Weights of a small transformer language model.
Size: 8 layers, width 96, 2 heads of 64, MLP 384 GELU, vocabulary 2048.
Architecture: rotary positions, attention and MLP in parallel.
Training: a variant of Adam for these matrices, 116M tokens.
Each number is 128 + 32 x the weight over its row's rms, rounded and kept within 0 to 255. Layers, rows and columns count from 0. The size above them is the row's rms in percent of the matrix's.

# layer 5 MLP down, 96x384, rms 0.227, rows 73-95, columns 192-383
size [ 94  97 126 125  97  95  97  96  99  95  99  97 111  96 100  94  95 125  93  83  91 107 101]
[[144 137  97 136 103 139 119 134  92 126 109 134 116 147  79 139 143 187 102 127 136 130 138 127 191  88 147 139 217  85  77 162 130 126 122 142 115 116  58  98 156 143 108 182 134 142 119  87 175 161 124 120 138 130 138 186 117 154 173 145 184  81 116  88 116 249 131 156 177 122  97  81 146 140 104 182 116 145 106 134 112  94 137  92 100 131 131 123  78 102 102 133  89 159 143 140 153 112 115  91 120 197 111  76 138  85 106 169 123 152  91 148 109 116 129 125  79  98 166 181  96 162 125 162 172 142 137  94 117 129 159  92 102 128 124  92 115 149 133 133 103 144  98 154 149 123 123 119 132 151 137 127 157 150 157 133 129  70 162 157  94 149 143 140 137 108 123 162  94  74 132 162 130 161 149 132 105 142 168 151 100 129 121 126  94 132 127 111 197 108 118 145]
 [133 120 117 181  81 166 117 124 138 105 109 133 163 119  82  99 136 148 143  96 101  96 125 124  81 144  99 108  77 120 157 187  94  81 107  86  63 132 109 134 121 105 129 119 141  79 121 118  97 136 150 132 177  92 124 157  99 127  62 156  95 136 114 103  96 145 135 161 136 156 137  89 177 117 109 163 131 146 125  81 133 170 228  54  36 154 140 133 124 142 108  94 162 135 135 117 149  84 139 150  63 118  78 147 135  97 129 145 140  96  93 126 164  87 110 118 156 109 129 152  88 112 150 153 126 136 159 109 145 154 116 110 138  78 108 160 139  87 104 125 126 151 117 150 191 129  81 175 143 128 160 137 158 141  84 137 204 154  98 104 110 199 142 119 121 115 210 127 124 128  40 128 139  93 127 114 112 161 163 181 124 122  79 103 168  91 105  88 158 133 116 171]
 [  0  76 137 156 124 216 142 136 157 133 179 189 150 135 152 102  78  82 179 136 103 102 102 169 149  80 145  63 101 202  73  87 166 198 143  98 136 160 122 127 141 146 178 146 103 151 179 188 109 138 157 112 139  98 128 133 123 136 197 146 130 139 120 137 132  99 109 133 119 146  72 180  99  69 118  57 133 118 106 145 142 199 174 139 162 101 162 123 113 116 108  97 152 139 168 109 139 192 127 152 138 149  75 137 163 141 131 106 157 132 161 111 187 149  68 139 140 160 174 107 139 111 157 103 170 137  95 140 147 175 146 152 114 139 128 155 127  61  89 159 131 114 139 124 166 150 106  58 138 182 100 200 141 133 124 160 102 182 157 170 114  98 139 108 129 142 139 159  79 169  96 157 132 143 189 149 102 173 166 182 101 124 126 106 157 172 204 163 108 125 108 113]
 [171 186 144 134 178 118 111 145 172 168 100  96 128 135 147 119  67  24  79 193 100  97  26 127 158 154 120 122 127 190 176 152 112 150 119 146 142 125 126 143 148 112 129  56  60 156 125 158 140  92 178 164 124  84 139 119 137  98 126  65 143 129 154 143  77 234 136 121 133 125 119 137 155  96 128 118 174 122 112 121 180  99 110 142 156 134 110 125 127 126 174 124 155 123 116 175 136 138  87  65 154 178 144 184 101 152 159 128 181 126 141 134  88 133 140 152  96 112 114 119 110 121 101 141 123 129 140 144 132 133 134 111 135 103 114 132 165 134 136  86 126  55  59 114 124 152  76 101 111  83 108 145 115  97  92  82 132 167 104 156 121 152 159 190 130 122 145 142 139 168 126  96  57 129 119 136 115 185 119 107 148 101 129 126 183 140 178 151 129 115 118 137]
 [ 81 128 138  87 208 172 184 147 104 115 120 138  99 165 156 174 146 103 185 117  88 112 132 122 134 174 108  91  90 115 128 167 126 137 141 101 185 154 177 133 152 143 148  37 120 104 117 120 119 134 197  79 133  98  97 122 110 175 117 158 155  60 137 120 119 155 127 116 139 108 135 138  77 118 143 115 126 152 148 137 160 153 145 159 103  49 145 137 116 148  85  95 135 144 124  96 130  85 126 164 140 130  81 128  90 119  48 180 159 126  85 150  93 127  77 172 141 164  92  99 198  67 174 129 141 117 140 125 143 155 129 144 135 101 107 167 107  64 122 114 135 188 121  76 153  97 123 140 117  97 121 125 160 102 143 156 105 149 180 111 125 194 147  98 172 124 156 158 118 121 123  99 138 104 107 123 116 108 164 105 125 141 119 129  82 148 165 140 101 165 118 160]
 [121 154 114 167 122 183 137 125 135 152 138 192 137 108 162 100 119 123 156 137 120 134 178 105  92  97 125 139 186  55 162 113 168 123 123 144 153  70 170 177 146 114 138  83 140  53  90 152 196 135 131  94 127  59 124 161 159 175  60  99 145  88 102 112 103 135 128 118 152 119 146 169 148 156 154 130 190 126  57 118 146 158 129 103 166 180 148 124  69 171 106 157 120 156 105 134 132 136 116 156 174 143 141 193  95 177 123  81 141 168 149 129 135 106 117 124 173 109 112 133  81 163  98 181 112 113 134 108 125 105 157 128 180 127 169 168 194 143 106 122  81 109  86 139 161  84 140 179 149 111 141  35  99 222 157 137 117 174 126  87 118 154 124 195 202 123 175  79 101 111 146 124 159 112  92 114 122 100 127 127 105 137 142  92 155  96  85 155  90 121  98 148]
 [107 154 103 115 143 157 118  72  74  95 153 107  72  62 119 172 184 165 155 142 108  64 105 186  99 106 137  88  61 151 104 181 120 143 126 161 108 209 164  85 123  95  72 192 139 128  93 111 117 114 154  84 153  98 123 118 122 124 117 169 153 179  79  76 139 138 117 139 145 169 103 175 129 127  69 112  92 172 212 101  63 115 141 125 121  78 150 116  73 146 121 117  99 110  97 157 129 141 131 111 132 124 198  86 112 123 124  64 132 126 106 129 115 131  84  29 132 125 114 141  59 122 115 141 164 133  80  79 119 205 103 131  99  68 101 121 150  96 165 123 107 121  64 119 113 164 175 137 120 106 159 102 112 181 100 196  99  81 136  89 153 102 176 114 140 120 119 140 151 138  87 122 126 107 135 101 139 144  98 145 100 116 115 140  97 163 107 118  95 175  82  66]
 [119  91 132 128 111 148 185 112 161 105 172 102 211  85 137 145  99  81 127 104 139 142 108 138 126  78 163 181 109 143 164 109 112  81 151 154 135 148 128 162  70 121  95 158  99 174 140  94 177 161 204 149 140 165 134 130 126 159 118 146  97 144  78 141 204 143 146 138 154 144 129 132 106 132 169 202 112 110 145 108 104 158 121  92 117 116 133  88 100 126 133  88 148 116 134 117 124 104 147 145 198  73 183 157 178 111 146 150 102 152  89 125 150 165 108 175 169 139 171 157 144  99 203 101 148 132  58  91 110  70 131 169 102 147 107 104 134 123 132 189 106 125 125 170  64  96 154 130 181 129 127 141 146 101 171 188  97 112 172 149 145 175 148  87 164  74 166 117 150 108 123 224 126 130 177  84 158 137 114 141 151 125 167 110 109 172 140 101 105  97 189  99]
 [120 152  71 142 128 128 159 124 132 182 154 152 144  69  66 153 144  79 136 101 120  70  88 123 122 117 129 176 177 137 116 129 136 101 110 115 162 172 137 141  94 163 166  97 157 126 124 156 184 128  47 132 112 129 163 115 119 117 120  80  93  92 133 112  79 114  92 127 129 109 107 180 159 131 148  48  78 122 182  95 147  88 129 138  81 122 138 105 108 145  93  97 151  87 133 153 155 130 165 142 150 175  89 119 151 161 166 169  67 149 141 137 109 108 128 132  58 140  46 137 156 165  69  98 126 119 145 163 132  88 147 114 111 136 100 149 137 106 131 143 101  98  83  91 119 179 107  90 169  70 118 137 109  94 153 115 116 146  99 150 119 128 132 129  47 150 169 125 104 101  95 134 114 130 170 116  90 112 140  88 165 190 116 164 123 116 117 105  85 101 106  89]
 [124  56 111 100 134 111 126  95 115  90  71 136 100 168 101 100 142 174 122 121  95 155 112 129 125 127 123  91 188  74  78  91 121 118 185 167 133  84  98 150 136 120 131 148 205 148 102 114 169 127 103  79 154 105 106 144 124 171 174  82 191 141  76 101 146  55 130 112 107  99 146 100  67  66 119 162 104 106 146 129 155  45  98 134 107 136 122 172 136 108 123 138 131 132 107 137  66 133 119 155  96 177 107 102 135 117 126 108  96 124 132 136 127 116  83 197 154  53 166  52 129 114 122  98 116 149 148 100 159 128 136 125 110 139 144 129  81 168 158 112 220 140 117 115  90 124 108 121 168 116 135 127 161 190 133 144 170 135 152 150  85 147  77 120  96 165 136 110 100 116 163 123 106 114 106  80 133 136 133 130  97 168 161 134  85  89 152 119 161 172 173 137]
 [133 196 166 159 143  29 107 116  86 165 124 135 153  88 111 121 144 141  77 114 115  85 150 118 141 175 197 174 164 107 125 129 184 137 152 103  81 104 131 115 135 142  69  85  73 103  78 146 209 140 176 118 156 135 109 195 132 146 101 137 185 233  87 117 163 136 140  97 118 113 140 122  94 153 114 121  99  41 120 126  93 122 111 123  99  91  61 149 132  68 148 142 140 129 129 108 135 116 138 106 130 107 130 129 138 133  73 148 135  54  92 136 145  92 129 122 174 160 109 105  56  68 155 106 102 146 113  87 148  68 122 118  96 118  75 137 125 169 101 119 144 103 125  92 172 138 156 104 105 174 108 160 157 134 120 162 111  89 115  71 162 148  87 182 129 142 158 141  90 131  44 137 132 108 120 150  89  80 142  46 107  85 164 143 180 159 158 165 104 142 107 135]
 [179  68 118 105 150 131 142 109 128 109 140 108 121 117 122 216 137 128 138 194 112 126 116 112 123 139 129  54 113 152 110 114 104 156 141 129 138 181 166 120 183 106  85 135 142 162 157 164 122 114 159 204 102 149 125 195 143 105 166 142 123  96 150 165 151 131 143 105  97 137 117  97 110 134 128 175 109 171 167 152 158  91 138 157  94 125 173 191 156 114 135  90 134 131 127  36 100 126 158 183 144 149 113 115 106 116  78 134 101 120 147 122 141 161 209 188 130 168 212 179 143  98  94 146 156 108 135 136 176 152 103  93 117 126 107 148 109 111 151 124 135 184 122 198 141 156 168 177 153 119 166 173  98 109 136 113  90 162 116 145 120  85  82 148  68 142  78 175 124  97 158 119 119 128  90 162 121 153 111 136  84  66 126 141  39 138 156  79 111 119 180 110]
 [105 173 133  86 164 146 114 186 149 117 175 225 167  97 116  74 143  95 147 129 122 159 122 156 136 103 137  98 145 139 141 172 134 117  83  95 142 154 160 154  85  85  84 128  83 134 185 138  80 136  96 141 148 115 159 122 135 121 126 167  90 111 182 168 112  93 135 107 139 155 114  92  69  70 132  87 146 179  84 150 148  88 106  83 120 159 189 153 138 101 110 171 119 168 116 106 141 125 106 106 140  92 177 124 109 168 165 170 108 116 155 159 134 144 146 165  40 187 197  89 136 123  96 122 123 100 137 174 144 138 113 112 143 118 103 131 102 108 137 188 107 130  93 155  97 118 147 150  66 128 119  84 152 109 120  96 121 128 140 132  84  90 106 114 143 127 111  55 149  94 138 199 124  94 160 165 122 112 170 189 148 144 113  90  57  91 211 100 177 115 124 150]
 [202 139 159  87 176 128  76 169 128  93 152  91 142 175 102 126 134 156 154 134 180 163 158 131 112 109 156  82 117 187 111 173  84 132 120 102  96 175  88  92 131 105  74  96 127  98 136 149 139 131  91 138 147 182 136  64 111 148  91 148 107 181 137 125 145 104  97 210 123 104 164 175 121 174 125 189 122 132 130 132 107 158 164 122  90 146  56 111 186  94 155 106 111  64 125  70 158 115 105  98  88 142  74 148 130 145 125 140  96 194  57 121 138 138 131 135  80  65 186 174 111 159 127 139 166 157  79 146 122 135 149 144 101 100 157 157 143 124 156 157 155 119  55  83  86 124 182 128 134 147 119 117 132  95  96 124 158 111 150 100 192 166 113  63  96 188  98 101  83 135 128 178 155 165 163 104 137 127 160  89 108  85 143 173 163  94 196 109 101  96 123 143]
 [ 88 146 128 161 149  78 103 102 119 125 147 162 139 135 126 112 123 118 135 140 148  73  86 146 100 131 122 118 132 112 168 139 104 121 132  95 133  81 136 169  99  76 150 182  99  65  71 152 150 162 164 171 121  92 124 111 120 138  47  94 169 164 100 168  92 135  94 165 115 196 153  99  81  80 170 124 113 128 155 106 120 166  95 105 138 135 127 147  94  77 114 129 164 128 134 103 133 111  96 182 152 110  92 112 137 121 115 153 159  81 127 160 101  95 105 129 132 178  82 177 133  99 102  75 183 143 135  80 173 124  90 131 137 111 168 145 107  77 166 136 150 106 181  91 135  92 156 124 224 124  99 165  66  86  86 159 149 119  77  72 111 157 114 123 174  65 106  63 150 169  95 142 125 123 120 167 150 176 172 126 155 132 130  97 151 169 201 143 145  57 167 171]
 [111 119  71 131 133 124 161  97 107 100 120  76  89 143 161  78 172 154 132 121 158 149 189  84  87 106 154 132 147  99 126 117 163 166 141 121 159  90 173 164 119 136 131  87 126 177 126 111  94 171  95  93 154 126 176 179  43 136 107 124 155  77  85 159 139 107  67 122 124 129  69 122 123 106 108  97 111 108 160 147  68 175 173 121 142 118 143 131 178 146 121 165 163 126 124 139 188 178 170 148 143 165 154 103 111 180 155 109 120 143 137 105 111  83 126  90 149 140 123 136 152 150  94 119 136 134 196 119 119 136 106 152 166 114  87 116 134 125 132 120 140 133 157  64 103 179 147 157 116  93 171 123  91 121 134 140 125 126 161 106  97 101  71 116 126  63 100  98 124  80 148  91 101 151 148 102 105 134 153 160  93  94 151 154 130 135 150 174 111  48 186 130]
 [126  86 117  64 130 134 167 101 164 123 136 154 170  97 132 106 110 171 147  97 190 193 148 129 154 132 113 191 155 162  88 136 142 121 124 125 162 142 127 118 121  91 151 215 116 104 108  97 107 127 142 147 166  83 141 107 134 134  27 100 132 168 121 128 135  92 202 136 146  96 124 157 120 118 153 132 130 149 106 135 146 145 107 115 118 104 131 147 136 141 117 106 152 152 132 122 162  50 131 132  70  61  75 116 186 140  97  83 134 161 138 148 115 129  86 168 145 125 121 124 130 107 140 150 194 172 136  86 180 153 109  68 121 154 113 107 162  94 142 147 163 148 174 124 139 122 105 115 102 200 154  81 136 175 102 162 150 140 100 109 134 149 171 143 159  85  74 162 144 122 122 117 122 180 139 129 125 129 131 158  69 138  98 112 111 126 102 166 143 148 180 132]
 [211 170 137 108  83 119 119 140 137 144 101 115  94 112  93 155 103 169 154  72 172 119 114  28 119 136  75 225 116 100 157 131 136 177 101  83 116 110 108 131 162  85  89 109 129 196  76 132 151 131 147 114  98 139 100 136 157 149  95 138 135  85 138 100 198 160 160 104 189 101  93  73 154 212 173 134 123 144 128  97  63 149 148 131 135 105  99  44 162 100 101 175  94 147  87 146 134 104 137 134 129 117 145 140 126  88 103 121 134 120 120  99  94 115 155 115 154 142 113 137 151 114  79 148  94  55 135 120  99 137 114 105 153 135 115 126 126 137 168  41 150 103 123 115 113 177 123 163 109 110 104 141 155 100 153 151 158 119  95 101 169 131  78 174 166 131 109 137 136  51 143  94 148 138 145 103 162 111  85 138 140 127 112 125 146 117 108 135 133 178 129 135]
 [120 186 117 165 112 153 102 164 138  77 119 134 121 169 150  69  96 121 108 112 159 141 191 147  71 138  88 137 199  96 123  88 128  94 187 101 147 163  77 153 117 107 120 122 115 149 165 121 134  91 123  97 147 185 104 102 158  76 199  92  68  71 150 151 132 181 127  76 160 104 125 164 160 148 112 131 187 116 108 152 111  94 154 104 162 112 133 109 180 184 150 144 166 157 139 149 148 209 112 135 128 156 167 140 114 138 134 160 133 104 139 155 146 131 172  89 128  73 137 116 156 130 135 153  99 129 157 165 129  88 142 140 128 166 163  77 159 150 162 144  89 105 141 134  65 163 129 112 130 173 100  88 119 177 163 135 116 139 129 156 136 167 171 164  98 207  53  96 151  98 138 154 135 126 166 141 145 170 103 109 115 151 150 161 104 164 142 157 155 143  91 164]
 [146 123 200 110 147 231 121 131 143 119 140 119 156 147 142  78  99 140 139 115 162 170 170 128 137 110 118 165 124 104 155 132 108 120  97  69 134 129 127 136  73 157 202 127 120  43  97 159 167 109 103  82 178 141 140 129 118 124 187  47 147 116  76 137  89 122 137 111 111  95 110 162 101 121  98  96 133  81 158 110 141  78 119 133 104 152 127 136  84 120 120 110 125 131  99 113 103 119 136  99  87 111 153 118 165 143  80 155 124 146 127 139 100 101 114 120 121 126 135 102 146 104 135 160 115 120 134 138  92 148 100 141  82 148 110 127 100 133  84 143 136 123  80 111 114  90 113 133  87  97  92 118 173 140 127 104  95  47  81 122 109 148  75  89  99 182 149 102 157  69 169 183 133 118 191 106 110 117 122 141 106 111 153 109 123 133 146  59 167 102 129 106]
 [174  85 164 138 123 151 123 186 154 210 110 171 115 118 152 128 135  95 145  75 119 113 111 130 130 137 107 159 153 147 132 142 117  81 166 123 141 118 143 133  77  30 139 122 153 103 141 126  88 117  97 216 123 107  99 145 139 127 107 109 123  92 104 131 181 125 165 173 124 195 177 112  77 155  80 141  96 101  86 153 149 106  93 125  90 122 120 148 171 147 154  92 125 156 112 119 131 152 117 196 143 126 183 129 112  68 115 142 157 112  81 141 122 122 116 115  78 103 142 189 127 192 165 115 120  98 137 126 119 136 151 115 140  91 157 140 130  82 183 148 154  77 158  79 170 137  91  99 146 160  72 130 109  55 175 199  72 144 131 119 102  80  71 121  93 128 164 170 111 167 133 150 136 138 118 147 129  92 103  93 163 154  72  83 121  87 103 122 167 163 142  86]
 [116 142  86  93 159 151 109 152 161 112  83 155 103 149 103 137  80 140 124  82  89  68 114 159  89 165 121 150 125  48  96 155 118  70  42 110 109 127 128 153 142 136 165 171 143 108 108 173  60  90 140  89 158  68 140 108 110 175 111 134 124 112 130 127 140 150 123 136 145 128 137 153 141 100 117 128 149 101 134 101  87 148 149 127 126  81 144  65 112  99 153 169 175  91 143 152 128 111  87 109 153 151  43 116 127 153 102  95 148  35 115 183 178 146  38 135  96  55  93 102 154  90 129 103  88 147 124  88 108 136 133 102 131 131  90 139 132  97 134  87 107 133  65 117 106 129  77 201 198 100 136 126  98 196  76 133 130  97 148 112 160 145 147 110  97 150 116 122  86 106 142  49 151 154 147 113 113  91  99  87 136 184 105 117 107  75 124 119 140  74 128 110]
 [181 151 149 132 178 127 124  73 162 125  98  67 114  80 168 232  92 204  64 180 157 120 148 124 132 142 232  80 175  90 177 103 174 112  90 118 135 166  93 110  60  87  95 128 151 131 155 116 153 141 141  88 146  69 134 167  86 119 200 166 144 171 104 163 134 183 137 113  50 140  41 125 133 203  74 144 191 137  55  95 108 149  84  75 116 103 121 128 127 139 154 130 144 112 102 201 138 134 126 140 118  65 119 120 100 181 118 139 143 113 101 113 119 107  91  76 152 155 161 148 125  58 140 112  89 112 113 101 154 115 113 115 132 119 102 127  58 153 102 162 144 152 123 133 189 205 141 129 128 129 127 174  73 134 102 110  71 117 132  85 144  83 143 143  65  88  87 210 125 103 145 127 133 135 160 125 158  77 139 153 118 164 122 106 130 116 109 128 146 151  96  37]]